Weights of a small GPT-style language model, trained from scratch on English Wikipedia.
Size: width 192, 8.65M parameters.
Architecture: RMSNorm before each block, no position embeddings, no biases in attention or MLP, untied embeddings, local attention windows.
Training: a variant of Adam for these matrices, 177M tokens, 5405 steps.
Each number is 200 + 20 x the weight over its row's rms, rounded and kept within 0 to 999. Layers, rows and columns count from 0. The size before them is the row's rms in percent of the matrix's.

# layer 11 MLP gate, 512x192, rms 0.153, rows 0-72, columns 0-95
098,188,179,202,200,196,245,237,188,212,179,199,189,210,184,178,186,203,193,232,198,206,199,205,203,205,189,223,177,176,195,197,183,212,192,238,213,200,170,202,181,206,203,182,190,225,192,251,188,190,211,224,231,206,201,188,214,230,219,228,223,203,223,212,187,199,231,193,196,212,178,166,199,213,234,184,217,215,195,180,247,163,196,184,184,218,190,182,198,208,217,169,184,198,237,200,202
112,177,181,169,198,178,212,236,172,193,186,186,208,194,188,165,205,212,204,225,185,213,189,183,234,219,185,208,231,181,190,166,228,237,214,220,194,193,186,228,195,198,203,183,185,189,188,221,204,193,231,249,229,176,208,197,200,229,240,229,203,232,219,228,203,197,223,184,199,197,216,188,199,223,215,194,188,187,219,181,189,194,209,207,215,225,185,186,191,206,177,216,150,193,206,215,211
092,182,187,205,220,180,190,196,146,174,192,228,209,221,174,191,182,179,196,167,229,184,184,166,194,209,204,197,234,177,163,185,206,188,214,195,216,202,186,204,200,213,202,192,160,184,168,190,198,231,220,177,188,178,208,224,196,197,217,170,194,209,192,217,218,207,211,187,203,216,196,227,189,257,196,220,210,207,203,203,222,186,238,189,172,204,219,231,206,190,226,204,199,180,201,160,200
100,199,191,208,189,208,203,213,195,181,197,226,228,240,209,191,177,229,207,198,190,223,168,195,202,178,168,181,179,164,234,212,196,210,204,179,222,194,196,183,187,176,213,176,187,197,185,195,182,159,206,197,223,195,179,182,205,226,216,223,169,180,198,210,185,193,199,192,169,154,188,187,177,231,234,172,214,220,230,198,219,200,233,186,192,208,214,194,215,186,215,207,202,186,210,188,192
110,219,197,147,234,207,226,227,214,182,187,206,171,199,171,223,214,218,176,207,217,227,189,219,231,172,173,193,192,201,210,217,189,220,219,220,237,212,195,201,167,207,195,185,180,198,196,204,193,199,227,213,182,174,184,169,198,215,212,227,253,168,191,213,196,169,172,197,195,172,190,203,187,217,209,181,193,184,201,183,199,189,214,200,225,210,198,223,207,224,188,165,179,193,191,187,186
099,224,190,172,163,222,205,198,189,188,177,166,201,233,185,256,222,195,227,168,198,184,203,150,166,185,209,194,209,201,216,183,184,216,181,174,178,175,178,225,188,209,204,220,200,215,193,203,200,234,233,195,180,199,210,221,171,197,213,183,204,205,192,224,200,195,225,191,220,202,200,194,229,185,193,203,198,166,201,217,172,208,185,199,218,212,224,213,183,183,211,217,189,188,197,193,202
116,199,182,173,212,193,209,198,205,175,166,209,186,236,172,190,215,228,229,191,216,219,188,197,204,214,201,226,179,197,211,202,196,255,233,244,229,222,196,194,195,202,188,190,198,212,174,229,198,211,202,244,223,190,213,176,223,219,241,219,219,202,228,169,195,201,205,169,186,188,178,200,187,199,221,217,239,208,237,191,179,192,199,160,190,181,192,206,200,169,238,243,177,209,217,201,203
097,215,195,170,234,239,199,214,195,190,206,173,204,201,175,146,206,184,197,199,228,183,180,175,210,216,181,205,197,199,181,190,179,216,206,231,180,179,173,235,190,217,212,184,195,207,216,196,199,196,232,184,208,194,192,205,165,197,226,195,206,200,227,250,214,209,215,217,221,206,163,190,237,190,178,193,191,193,208,208,202,168,195,200,165,214,170,224,198,192,191,162,197,174,193,200,230
091,225,189,183,228,205,224,210,182,209,157,188,157,176,171,234,202,197,219,211,191,206,189,181,174,206,191,194,183,218,203,201,202,185,223,225,174,171,211,179,162,215,209,218,207,131,208,177,178,212,210,199,209,180,198,207,175,227,190,195,194,192,204,236,207,189,199,187,233,208,188,223,202,223,219,212,196,189,197,187,184,182,173,212,200,204,202,215,198,219,159,207,211,192,212,194,193
097,178,195,193,213,192,210,192,176,173,209,214,186,198,188,190,188,219,215,208,207,206,186,179,216,214,190,209,202,185,227,204,218,223,225,199,244,216,201,198,178,185,249,179,184,196,173,238,166,206,217,187,185,233,196,189,172,181,248,220,211,207,223,176,187,195,186,181,178,218,212,207,230,224,189,202,219,199,165,173,219,202,222,211,208,207,205,190,205,200,182,212,160,177,209,201,205
099,217,189,229,226,181,223,194,172,193,241,214,172,223,199,227,213,213,222,222,224,195,191,196,190,196,201,208,191,183,192,197,180,253,211,214,219,191,222,249,183,208,221,213,178,174,182,179,200,175,209,202,188,219,183,229,193,180,249,168,182,221,202,224,211,240,207,224,224,231,167,207,192,209,172,200,198,195,185,203,189,169,189,160,212,200,168,209,211,159,207,193,227,178,219,199,241
099,235,195,179,197,176,240,189,213,195,173,168,197,205,193,161,187,222,207,197,195,216,172,267,194,163,237,182,239,205,211,208,177,194,202,200,202,187,179,159,187,216,170,168,186,199,209,181,225,223,228,216,220,214,195,186,224,196,193,224,192,207,204,197,207,162,188,180,214,169,192,202,202,220,211,155,208,210,170,181,202,192,200,198,179,206,193,230,212,226,199,173,167,190,213,195,164
095,231,210,191,175,194,183,187,208,241,182,204,195,217,182,188,175,182,222,203,182,211,208,208,220,204,218,199,200,210,184,187,230,198,223,212,216,166,193,229,194,258,167,216,225,206,230,214,210,209,197,193,186,209,234,182,231,194,194,185,187,225,191,196,173,170,207,205,180,242,230,236,189,141,224,182,209,193,175,197,185,225,247,203,210,189,203,198,184,195,198,216,214,225,187,198,176
088,158,204,216,226,214,218,182,190,204,196,219,210,194,190,211,160,168,206,229,202,180,231,238,206,226,207,212,188,197,165,177,201,178,195,196,204,187,194,187,233,205,179,219,208,164,215,189,188,169,182,188,185,182,179,190,193,192,190,204,175,213,195,186,183,222,239,196,203,218,189,232,190,215,205,229,186,232,224,211,193,196,170,206,185,208,217,212,177,206,176,215,215,194,212,192,197
092,215,208,214,248,207,196,211,203,194,234,225,199,169,164,187,189,190,224,210,212,159,223,222,213,209,196,235,184,173,198,181,208,199,209,193,211,183,168,202,219,190,197,175,199,244,158,222,186,201,224,226,209,202,168,201,213,204,232,218,241,213,196,221,205,221,218,220,216,165,193,183,231,204,179,214,175,194,191,220,210,196,216,172,178,183,172,227,199,202,193,190,201,175,207,181,200
098,203,172,180,199,222,227,173,204,173,175,216,189,201,174,240,175,227,227,196,207,242,183,183,208,221,194,230,252,225,177,212,196,182,196,203,228,186,218,203,211,217,215,209,202,192,194,219,190,201,199,186,224,162,153,183,196,255,168,224,232,170,207,195,219,207,204,197,200,203,230,195,200,181,196,219,169,230,177,208,188,219,191,183,208,212,176,183,195,250,210,184,227,193,229,195,212
092,227,204,209,209,229,206,203,161,198,230,223,220,204,186,207,199,208,180,183,165,192,176,214,172,188,193,199,180,184,215,222,170,185,178,211,245,214,178,186,225,168,159,194,212,217,208,228,216,189,246,191,210,182,203,200,196,219,204,207,209,198,225,206,246,227,175,206,201,180,203,163,187,214,207,154,188,212,214,173,220,207,191,175,184,210,204,186,199,199,223,220,183,161,224,175,214
102,248,196,174,176,185,211,234,171,219,226,230,185,208,190,212,180,214,182,198,203,179,187,187,247,230,170,206,215,182,269,208,191,183,185,231,209,200,191,206,180,180,205,240,195,186,189,220,212,186,185,214,184,172,179,208,186,180,236,196,213,209,154,196,184,217,186,203,176,181,229,202,212,189,184,181,176,187,178,201,187,184,193,184,197,173,201,210,232,201,170,222,230,211,225,218,198
103,191,213,181,212,178,233,200,178,201,181,175,175,249,198,202,211,223,199,204,205,226,165,189,195,226,184,194,174,169,227,209,168,214,229,220,194,188,184,200,221,215,194,201,187,172,224,235,178,170,224,211,195,211,184,180,209,203,231,195,205,209,241,218,184,174,188,204,209,215,193,193,193,217,214,199,200,187,216,186,203,187,218,200,204,229,205,206,257,199,228,179,189,194,223,154,180
098,164,202,179,208,180,191,163,188,206,185,153,189,247,207,224,162,190,198,194,206,256,187,227,168,175,194,177,161,212,174,235,203,210,216,218,181,196,191,181,208,211,193,215,197,192,195,204,226,231,205,245,221,208,244,210,183,222,211,233,219,188,201,194,202,195,240,173,191,200,178,201,197,190,197,189,171,211,221,158,204,193,191,220,194,228,197,187,185,184,199,210,192,175,205,220,213
104,179,212,178,253,223,213,205,188,214,196,228,201,165,173,190,189,194,230,188,211,215,203,206,238,182,229,242,240,192,196,216,204,179,210,192,222,209,182,181,218,190,181,171,226,190,201,187,192,207,215,188,189,234,205,199,201,225,161,209,214,216,202,187,173,225,242,194,198,189,180,173,203,192,229,189,196,200,198,173,187,198,196,186,197,189,163,205,208,235,181,207,198,218,244,203,167
099,264,209,168,193,215,203,217,208,215,212,197,198,173,210,223,166,222,242,187,226,202,177,217,239,189,203,191,199,201,219,213,184,185,202,210,188,196,179,194,204,198,173,176,186,145,198,236,199,195,220,207,228,196,170,179,212,220,197,205,194,183,219,189,207,171,226,229,209,190,181,215,176,193,230,165,259,189,174,210,204,182,168,170,201,217,212,200,196,199,221,170,228,215,214,167,224
099,193,190,210,223,184,215,210,225,229,168,222,203,200,221,182,221,203,184,214,181,181,182,184,194,176,211,185,168,156,206,198,164,190,173,234,232,191,187,195,208,173,233,194,197,236,218,206,179,207,206,214,217,209,203,228,188,200,220,163,228,184,211,228,240,209,158,206,208,224,236,180,207,210,226,177,212,215,176,222,199,227,183,193,210,196,207,191,178,220,234,237,195,173,202,169,171
105,194,208,164,203,215,202,186,239,190,151,165,209,206,205,231,222,229,174,207,164,199,228,205,246,210,200,184,222,168,188,178,192,205,205,195,172,199,172,167,178,196,191,210,206,183,214,222,194,187,204,207,224,202,178,178,215,205,245,193,214,207,222,216,169,186,225,229,207,200,193,169,203,179,213,211,176,245,198,171,203,192,204,193,202,217,137,216,215,232,174,180,228,194,223,193,196
097,218,181,181,216,202,215,194,209,209,189,183,204,213,164,183,222,196,187,220,193,199,192,197,209,185,199,177,231,197,210,170,212,194,172,222,161,198,178,159,167,199,196,209,210,222,188,211,197,186,236,213,176,215,235,163,188,191,236,237,220,218,216,235,210,167,205,188,180,178,189,164,222,246,188,181,197,220,192,216,213,190,224,208,197,197,217,189,203,187,205,185,188,216,190,224,194
103,196,170,180,222,235,212,219,185,201,192,199,213,210,182,200,165,175,182,204,174,177,202,203,206,166,214,229,210,196,220,202,154,239,188,237,215,173,202,189,187,213,186,214,206,234,207,237,200,179,221,235,240,223,218,150,238,207,238,175,198,227,192,225,216,186,208,188,169,160,215,173,163,189,202,212,154,191,193,200,197,225,179,201,218,246,206,217,197,186,193,209,205,204,205,204,187
099,162,196,195,183,202,194,221,230,211,181,200,151,189,195,219,186,216,213,192,206,200,205,199,191,189,169,231,217,189,238,210,231,195,233,203,192,214,219,182,209,240,190,187,180,180,196,209,207,239,201,194,218,215,181,200,209,229,196,203,197,184,176,236,164,182,203,187,186,137,183,223,199,222,203,196,210,172,208,191,212,197,218,175,185,200,200,203,208,243,183,169,221,197,217,196,210
090,193,147,175,239,212,227,223,201,189,194,205,182,197,134,203,207,185,221,214,199,206,200,204,202,204,164,225,200,178,212,185,204,216,213,230,201,177,197,177,202,219,208,198,173,206,175,204,217,193,247,232,235,163,185,211,194,207,206,216,222,202,221,241,178,187,199,153,214,191,206,176,223,245,210,225,195,216,207,185,236,173,228,171,205,212,200,210,203,222,204,202,208,202,195,218,210
095,177,188,194,194,203,199,168,182,210,187,210,218,222,183,178,171,216,212,181,215,197,178,217,216,190,173,174,229,207,209,179,238,190,194,205,191,172,208,165,209,197,214,185,196,214,194,212,223,229,202,224,196,171,206,202,161,218,187,186,173,201,215,224,200,155,212,194,226,182,189,212,217,207,188,214,227,160,232,211,223,195,199,218,188,210,182,187,196,200,181,179,201,169,204,180,235
099,210,183,227,226,200,212,234,196,215,234,193,219,190,186,198,196,189,222,217,199,201,179,224,175,237,186,236,233,224,235,194,189,173,212,222,202,220,200,163,189,182,213,160,183,199,172,221,210,202,206,201,221,163,202,183,217,199,183,192,213,197,186,191,220,220,218,203,188,132,175,208,217,198,166,213,213,180,187,186,231,195,213,189,189,184,216,229,189,182,200,184,214,198,207,207,247
099,218,183,170,174,223,232,196,209,222,197,232,190,227,159,190,180,193,209,203,202,218,190,188,204,190,205,178,222,172,228,176,198,201,197,206,180,162,217,194,176,213,209,216,167,202,190,195,190,185,222,203,205,200,234,188,169,204,187,238,226,198,223,172,170,200,181,166,219,158,178,195,194,203,221,180,190,194,216,204,228,180,212,173,219,208,157,183,191,212,217,154,161,192,237,189,221
107,168,193,191,232,211,210,208,177,214,187,179,187,160,159,193,229,199,181,217,195,204,186,244,160,212,217,188,185,192,207,203,176,187,225,205,179,198,247,204,201,189,189,190,185,220,217,216,201,167,203,204,202,196,244,174,189,197,183,186,215,184,203,191,199,193,165,187,191,229,195,196,201,191,192,167,210,262,238,196,206,196,222,203,223,212,135,172,194,211,224,222,210,209,212,226,184
097,200,192,164,217,178,222,184,172,215,186,199,213,214,187,210,219,214,164,199,238,195,211,191,219,211,179,195,213,159,225,166,178,230,174,219,216,178,181,196,182,221,219,219,184,200,192,189,197,201,182,222,161,176,162,190,192,222,220,245,186,210,186,203,169,216,214,188,220,206,169,182,214,159,191,204,204,233,194,193,239,186,205,197,226,225,207,177,210,193,195,196,186,151,200,206,214
094,230,221,179,222,206,215,227,225,194,190,186,230,225,204,146,199,197,196,214,188,179,180,195,194,168,190,177,180,183,196,210,184,194,171,203,180,220,183,197,214,213,199,181,217,216,176,186,200,191,176,183,240,177,211,178,198,187,177,198,209,181,187,176,205,208,195,177,206,186,168,166,221,185,211,218,225,191,189,184,195,198,201,209,215,194,206,207,245,229,190,151,195,215,218,179,194
099,204,194,198,220,188,201,208,154,187,171,175,180,180,198,217,210,156,204,204,194,174,150,210,183,181,192,196,206,195,213,211,174,162,182,204,201,187,177,168,176,202,204,163,163,207,186,192,246,209,217,223,236,213,209,164,208,184,192,189,212,172,221,218,182,181,171,188,183,222,177,236,181,215,236,199,195,198,211,185,183,138,201,205,168,240,197,183,199,207,199,137,206,193,220,176,223
102,208,170,185,209,213,201,226,231,211,202,176,191,189,211,213,209,185,191,199,192,224,181,219,197,239,210,201,225,212,226,220,211,215,201,203,225,191,205,193,177,194,261,184,198,203,207,235,215,196,194,211,178,179,180,212,212,173,237,214,206,193,218,202,216,191,224,205,227,173,184,196,218,188,195,201,201,190,165,213,205,193,208,211,205,213,202,229,237,177,197,169,170,230,191,179,211
101,214,190,170,201,154,208,184,174,185,201,202,135,233,184,214,196,181,217,207,186,199,205,229,206,209,214,168,196,191,219,191,173,214,182,198,240,159,178,208,176,180,201,215,218,183,203,235,183,234,206,224,180,224,199,196,200,253,190,229,216,212,235,237,198,159,171,179,171,195,218,159,214,188,213,165,176,199,207,195,183,202,195,223,202,199,194,197,187,206,181,176,173,199,234,210,200
098,163,206,160,207,210,189,233,185,216,196,177,170,243,196,202,203,213,174,212,192,185,212,178,195,197,210,154,155,219,160,234,226,159,219,161,202,237,206,206,189,215,227,209,234,152,229,201,188,173,178,211,199,194,165,204,217,182,231,186,212,151,223,208,207,195,190,213,217,227,192,208,193,224,215,161,185,199,186,227,202,220,203,196,201,233,214,184,211,203,202,221,225,193,193,186,201
097,225,166,182,184,202,181,215,172,202,193,204,191,209,196,181,182,203,223,210,188,206,191,231,202,218,209,202,200,155,224,202,172,226,222,187,218,204,216,188,185,228,185,191,196,206,186,201,182,227,224,226,197,194,208,180,171,155,213,245,233,226,228,190,156,188,225,178,171,178,177,186,181,174,211,207,185,226,214,185,216,179,192,200,182,215,221,193,201,212,164,222,202,207,210,218,212
095,182,199,195,208,209,190,182,190,155,203,180,197,199,206,171,176,193,209,155,209,237,199,188,181,202,212,235,228,179,175,221,242,178,237,197,184,206,208,212,178,184,214,162,158,169,176,203,192,204,211,211,213,174,188,200,202,224,183,210,195,179,182,196,204,191,223,170,194,178,186,196,191,190,186,193,214,181,191,163,165,208,214,209,205,198,192,194,203,191,240,156,179,179,208,215,168
097,189,160,203,221,226,196,197,218,210,195,183,196,221,205,220,166,229,211,200,170,190,194,191,204,194,212,179,185,181,187,202,238,199,192,220,215,197,168,169,196,191,216,196,231,216,218,218,185,200,213,204,261,243,214,196,208,221,181,184,228,214,258,210,237,167,195,199,177,212,209,206,217,214,185,195,216,202,233,199,208,208,215,189,187,199,196,221,200,192,240,224,153,185,224,193,194
097,201,186,183,230,188,213,228,232,192,204,214,188,201,194,217,188,219,170,207,203,186,229,197,205,212,196,184,184,175,203,225,191,187,198,207,243,197,181,175,168,209,159,198,216,236,199,214,214,185,201,192,215,212,173,200,189,172,215,179,197,199,194,171,194,256,209,174,206,177,207,158,202,220,227,205,179,170,186,185,189,219,218,189,225,195,189,260,210,179,216,201,189,193,218,234,226
097,135,194,213,210,196,222,187,206,192,180,173,169,212,207,212,207,173,203,203,172,201,197,205,213,220,200,210,207,209,258,234,191,220,186,212,225,152,189,191,212,141,219,187,181,194,207,197,217,200,204,190,236,197,195,245,169,210,209,220,207,225,239,208,217,170,238,207,185,209,190,206,209,193,218,223,183,176,207,193,209,245,210,227,184,222,178,195,217,211,196,170,160,239,208,201,215
109,198,191,203,193,199,196,221,208,199,202,189,182,226,203,200,180,183,194,200,147,192,231,251,187,192,179,186,201,198,182,172,158,187,201,202,231,187,197,201,168,183,225,189,176,187,194,186,217,188,217,234,225,223,195,207,203,183,223,191,262,199,205,212,207,205,197,189,182,208,211,205,205,229,190,194,193,205,227,183,215,167,188,200,218,248,203,203,221,220,230,196,188,174,183,218,219
099,198,184,195,207,173,202,213,231,216,184,179,171,213,214,238,197,240,155,224,200,224,227,175,182,199,181,180,170,184,204,200,195,223,230,204,211,198,191,203,199,211,166,160,169,174,200,223,179,209,229,211,188,204,191,218,225,202,242,195,186,198,208,222,190,231,200,199,211,203,190,189,221,186,219,215,240,231,187,179,212,213,208,207,215,244,187,216,203,202,196,186,170,180,174,210,202
104,194,196,197,170,191,224,209,180,171,234,184,216,190,190,199,200,202,203,213,167,208,170,195,171,178,158,187,185,175,191,216,210,213,216,246,190,218,178,168,164,177,203,174,195,198,201,230,184,174,205,200,205,214,171,192,189,235,183,170,217,184,218,234,223,181,166,182,190,223,176,225,225,214,216,186,199,234,216,172,208,215,182,177,194,245,205,139,202,233,192,161,199,190,243,208,196
104,219,192,205,214,186,229,239,186,226,165,169,166,233,187,202,213,201,197,200,157,183,218,201,223,198,189,200,189,187,203,197,171,234,220,218,201,178,190,174,176,186,201,191,187,175,211,202,180,206,194,219,229,230,189,231,186,217,220,220,197,164,205,183,199,202,198,237,219,215,186,215,242,201,177,150,222,201,204,223,186,225,230,197,212,216,171,210,215,238,208,155,196,231,213,176,210
103,239,166,201,223,207,233,272,188,217,186,218,201,218,199,180,221,161,250,222,183,204,187,184,201,234,196,197,195,176,198,144,180,233,215,206,226,199,214,221,203,162,191,193,254,186,171,194,193,175,206,204,199,217,180,222,190,187,188,179,197,197,221,226,221,205,186,195,188,238,234,217,203,177,176,230,179,227,202,209,226,184,194,196,230,200,181,199,214,232,186,217,199,206,165,189,250
104,185,173,182,199,196,181,194,206,189,183,204,207,217,207,209,211,185,204,204,189,193,181,196,205,197,219,246,197,193,220,202,206,211,187,176,218,208,223,202,192,133,232,159,168,189,206,195,217,193,173,189,231,226,209,171,222,216,203,203,191,205,202,196,212,213,207,195,152,202,196,198,181,186,220,203,191,191,198,176,197,214,207,184,217,197,206,199,235,205,232,162,170,178,233,189,208
103,234,186,212,191,213,204,147,208,209,184,174,163,227,206,217,184,234,222,205,216,223,179,222,202,167,191,225,222,187,218,226,215,175,210,158,225,189,185,201,176,180,192,154,205,189,198,191,210,173,188,199,190,200,189,216,243,184,197,214,206,198,193,181,184,188,196,182,211,187,197,185,223,216,194,194,196,222,190,187,213,209,209,217,190,206,162,192,238,231,206,184,187,186,193,197,204
098,198,208,196,214,205,190,211,175,217,238,213,229,220,191,202,197,210,206,214,195,203,156,202,208,228,179,208,183,208,158,159,182,200,230,206,177,217,179,210,212,234,212,206,203,201,180,233,207,204,199,211,202,234,230,150,193,176,205,203,206,232,197,187,190,196,229,201,148,208,209,191,196,187,158,199,207,225,215,196,209,209,210,206,194,172,217,126,223,175,188,181,218,185,185,228,222
105,213,203,180,187,209,237,220,200,186,201,186,204,252,165,167,171,245,183,174,206,198,171,182,188,216,177,185,216,193,209,164,201,199,215,235,174,172,165,201,206,200,171,253,190,205,180,226,193,214,218,227,181,222,206,198,186,221,205,192,203,229,207,217,197,181,211,169,215,186,224,175,217,202,217,226,217,202,205,187,226,213,196,195,170,201,152,197,169,180,200,211,185,213,213,196,189
082,176,256,169,184,216,194,218,205,201,187,191,206,214,202,205,174,195,188,163,218,226,197,196,215,220,208,192,214,213,228,174,234,193,192,202,204,203,191,256,167,210,172,217,224,212,221,175,216,202,177,200,177,212,176,206,225,172,158,178,214,192,206,198,174,169,224,196,207,218,213,183,215,213,188,208,214,171,215,207,189,204,224,209,200,180,228,186,195,199,180,210,239,219,182,213,160
096,200,192,199,227,208,239,175,206,213,208,186,175,209,195,215,190,204,215,156,233,204,178,198,204,201,190,212,206,198,227,192,205,227,208,208,211,160,223,220,182,220,259,175,216,236,216,231,211,174,198,209,186,179,220,180,219,220,202,252,202,193,208,180,197,197,212,194,213,215,220,222,203,195,192,216,189,167,218,197,192,198,211,227,196,253,203,162,223,168,195,212,194,193,224,194,200
100,238,192,194,206,177,227,188,163,176,188,224,179,188,186,158,159,202,209,212,215,223,205,183,183,188,176,211,203,171,181,237,170,210,192,245,201,214,152,180,195,193,194,194,166,212,203,228,234,211,200,205,222,205,218,197,177,222,202,205,180,220,195,214,214,225,227,180,189,208,191,180,207,191,184,200,191,246,184,190,218,187,179,204,245,185,201,175,222,190,195,201,184,159,233,213,176
096,186,158,205,191,200,251,207,202,211,214,227,169,225,205,204,196,205,214,203,168,200,180,172,196,199,211,215,211,225,224,204,199,191,200,231,195,223,186,165,211,200,211,191,210,235,232,230,190,177,176,224,222,210,197,212,165,230,193,229,223,152,215,225,201,205,195,183,208,199,153,224,236,195,208,198,191,226,228,198,201,207,223,215,204,203,170,172,192,233,206,188,141,197,231,190,219
106,163,189,184,200,209,243,183,223,182,189,172,177,213,201,197,181,205,201,208,229,162,204,168,202,190,226,199,190,206,190,191,212,198,207,200,193,205,188,195,202,188,175,189,215,202,251,228,195,206,213,202,203,231,217,236,194,226,207,197,221,193,207,212,215,175,214,218,193,194,182,170,200,229,191,201,196,191,189,173,217,218,182,211,269,218,158,194,180,185,190,222,156,163,216,202,229
090,203,206,177,214,218,227,223,178,211,211,211,171,224,192,178,214,187,225,194,183,219,174,162,197,194,182,205,201,192,206,186,212,175,186,221,222,220,209,194,199,210,232,216,216,233,178,204,207,213,229,196,190,180,214,178,189,205,194,190,188,240,200,225,218,176,233,182,194,182,195,186,230,246,194,192,198,243,228,184,200,181,195,245,250,182,181,189,226,220,190,215,202,204,218,195,205
103,178,210,179,209,222,224,189,220,198,185,195,214,200,187,216,198,221,201,229,198,231,189,194,188,200,166,218,209,203,216,192,187,198,186,228,223,219,217,174,185,197,216,224,226,204,216,206,243,181,241,229,186,205,214,180,188,154,232,196,253,223,189,214,189,144,201,182,179,183,177,171,209,216,180,194,187,229,185,175,198,190,218,209,196,186,206,161,208,224,162,225,190,222,197,182,196
098,162,195,189,177,225,192,190,230,182,185,209,209,193,197,189,182,215,195,227,197,194,193,245,199,195,217,207,228,213,224,192,224,205,219,194,239,189,183,206,171,207,168,191,203,211,169,225,241,196,198,208,209,186,194,188,198,224,195,255,207,190,229,197,148,188,220,176,173,169,189,200,207,194,232,220,189,215,213,172,238,202,203,181,186,209,186,193,192,175,227,189,218,163,186,188,245
099,150,184,177,228,219,187,214,161,163,214,233,188,209,201,212,180,174,210,206,198,184,177,205,188,196,194,203,179,173,217,215,192,181,187,208,218,235,213,168,171,204,197,195,187,210,204,200,211,225,218,218,219,237,244,188,217,186,253,167,198,188,220,192,198,186,199,211,185,237,208,230,190,187,202,188,219,227,200,218,229,193,210,180,203,205,188,223,224,179,241,189,172,192,210,181,206
100,219,186,238,195,207,187,209,210,227,221,256,184,190,211,219,196,200,226,203,250,190,224,191,208,200,204,236,190,196,186,223,174,213,236,206,225,223,201,216,219,201,175,182,216,196,201,191,181,183,185,225,218,201,161,192,213,164,187,165,168,192,159,171,204,204,169,230,194,219,211,241,203,201,177,222,191,230,178,198,183,225,189,196,190,171,186,198,240,207,206,246,203,207,177,188,225
108,218,187,198,186,176,238,204,198,183,168,179,176,204,178,195,190,190,232,185,195,206,200,222,201,184,188,185,172,190,176,208,202,196,155,216,220,182,192,199,211,195,226,180,199,200,197,215,209,184,194,220,199,197,196,184,174,247,197,184,207,192,166,181,182,167,213,157,202,238,216,221,214,220,210,217,154,217,215,185,203,211,197,199,225,195,181,189,192,187,179,200,188,201,214,195,258
099,198,179,212,210,223,214,219,202,204,237,196,204,185,190,191,222,183,212,201,200,206,192,214,181,192,193,204,195,186,220,206,225,203,206,231,225,182,171,198,191,181,225,198,167,195,229,182,228,174,204,183,216,194,169,200,188,200,240,191,220,218,229,213,174,207,215,203,203,195,162,202,215,200,239,181,227,158,202,211,186,202,203,163,173,202,189,193,216,214,240,158,191,173,226,218,208
099,210,204,209,171,209,222,177,232,215,212,170,170,198,208,217,175,200,200,193,209,179,217,180,167,221,203,201,213,235,171,187,204,211,235,204,193,192,189,207,197,175,206,191,211,226,209,188,202,197,212,233,160,211,207,205,215,204,231,211,155,207,181,190,212,199,207,223,220,205,175,229,229,205,249,211,205,160,211,193,200,152,238,190,190,209,210,217,201,211,252,171,185,177,206,233,206
094,164,176,200,209,217,200,205,186,171,197,232,194,186,176,169,194,175,208,226,209,222,218,174,195,156,167,137,210,151,186,198,211,188,170,214,207,169,158,219,212,187,193,198,201,203,192,184,230,206,218,198,202,174,231,238,199,211,193,231,227,212,205,203,207,204,209,183,185,197,180,196,226,200,188,164,168,213,203,189,233,204,199,208,165,230,202,206,208,224,199,231,195,189,204,161,209
091,172,209,197,196,157,177,182,179,175,210,227,214,217,179,195,212,220,201,211,162,189,180,197,204,191,217,192,205,181,211,226,206,227,193,154,208,187,210,191,188,194,187,158,163,185,153,231,215,176,210,203,235,219,203,184,226,193,207,178,190,232,193,200,193,197,210,186,186,194,195,202,196,206,197,181,174,171,203,210,183,187,190,205,182,256,180,215,186,184,231,179,187,216,220,226,205
101,238,207,209,198,217,236,203,190,190,197,219,201,210,184,217,174,208,227,212,192,187,212,181,213,197,190,223,216,158,190,169,189,192,203,232,206,198,216,218,202,210,191,181,220,201,182,217,225,200,227,211,219,244,204,164,204,191,218,221,188,211,197,211,179,187,223,191,193,136,205,192,225,180,210,198,242,231,224,154,176,201,188,151,201,238,170,217,194,222,191,197,193,217,188,190,238
088,167,214,183,199,193,196,199,210,219,174,169,205,228,203,246,198,228,219,198,166,202,197,205,207,142,179,193,205,204,209,219,197,205,191,184,219,200,191,184,205,182,184,183,202,223,201,179,227,160,209,158,197,203,226,198,203,220,219,187,178,223,181,226,189,210,212,187,199,177,184,202,203,200,227,165,211,196,232,197,196,242,201,197,211,210,223,184,227,203,228,259,152,214,204,254,171
091,202,203,153,208,241,213,211,187,188,175,187,216,229,183,175,206,172,208,218,184,210,182,187,214,221,179,192,160,194,169,183,193,230,231,219,222,181,186,188,215,194,205,207,234,198,217,210,246,182,205,191,186,170,192,163,204,206,204,252,174,215,200,193,185,197,198,159,162,203,212,179,186,212,201,187,199,235,243,170,192,199,222,202,220,206,190,150,211,185,202,195,205,184,213,261,192
104,200,176,220,195,212,216,184,209,183,207,183,197,229,193,225,177,205,210,219,177,186,218,184,187,205,180,181,181,199,208,198,218,235,168,182,217,187,202,191,215,209,215,205,194,227,172,198,230,202,229,221,179,205,238,198,188,198,196,197,247,202,255,214,209,180,187,186,145,209,202,209,220,243,227,211,193,216,176,192,184,195,236,199,181,192,155,197,186,214,187,191,191,150,204,186,198
109,202,167,172,190,207,214,193,190,164,182,166,214,201,182,224,175,246,210,182,203,220,179,187,200,203,190,168,211,181,198,181,209,177,220,205,178,179,190,207,203,186,178,204,217,209,186,248,213,207,216,223,179,185,212,195,197,237,211,191,210,163,252,235,184,169,199,193,200,218,213,181,232,210,206,220,231,175,207,183,207,177,218,175,183,232,205,188,190,190,190,202,217,181,190,210,177
098,159,175,183,238,212,214,183,182,157,181,236,216,187,179,195,211,203,198,227,229,189,198,182,187,196,177,225,197,207,208,253,156,196,222,204,172,194,198,191,221,204,186,230,178,172,213,202,220,201,220,220,221,223,220,185,192,188,213,183,198,220,240,177,238,183,191,182,180,177,186,238,186,248,227,206,183,202,211,212,188,213,213,224,231,201,206,218,221,174,197,180,171,205,210,177,187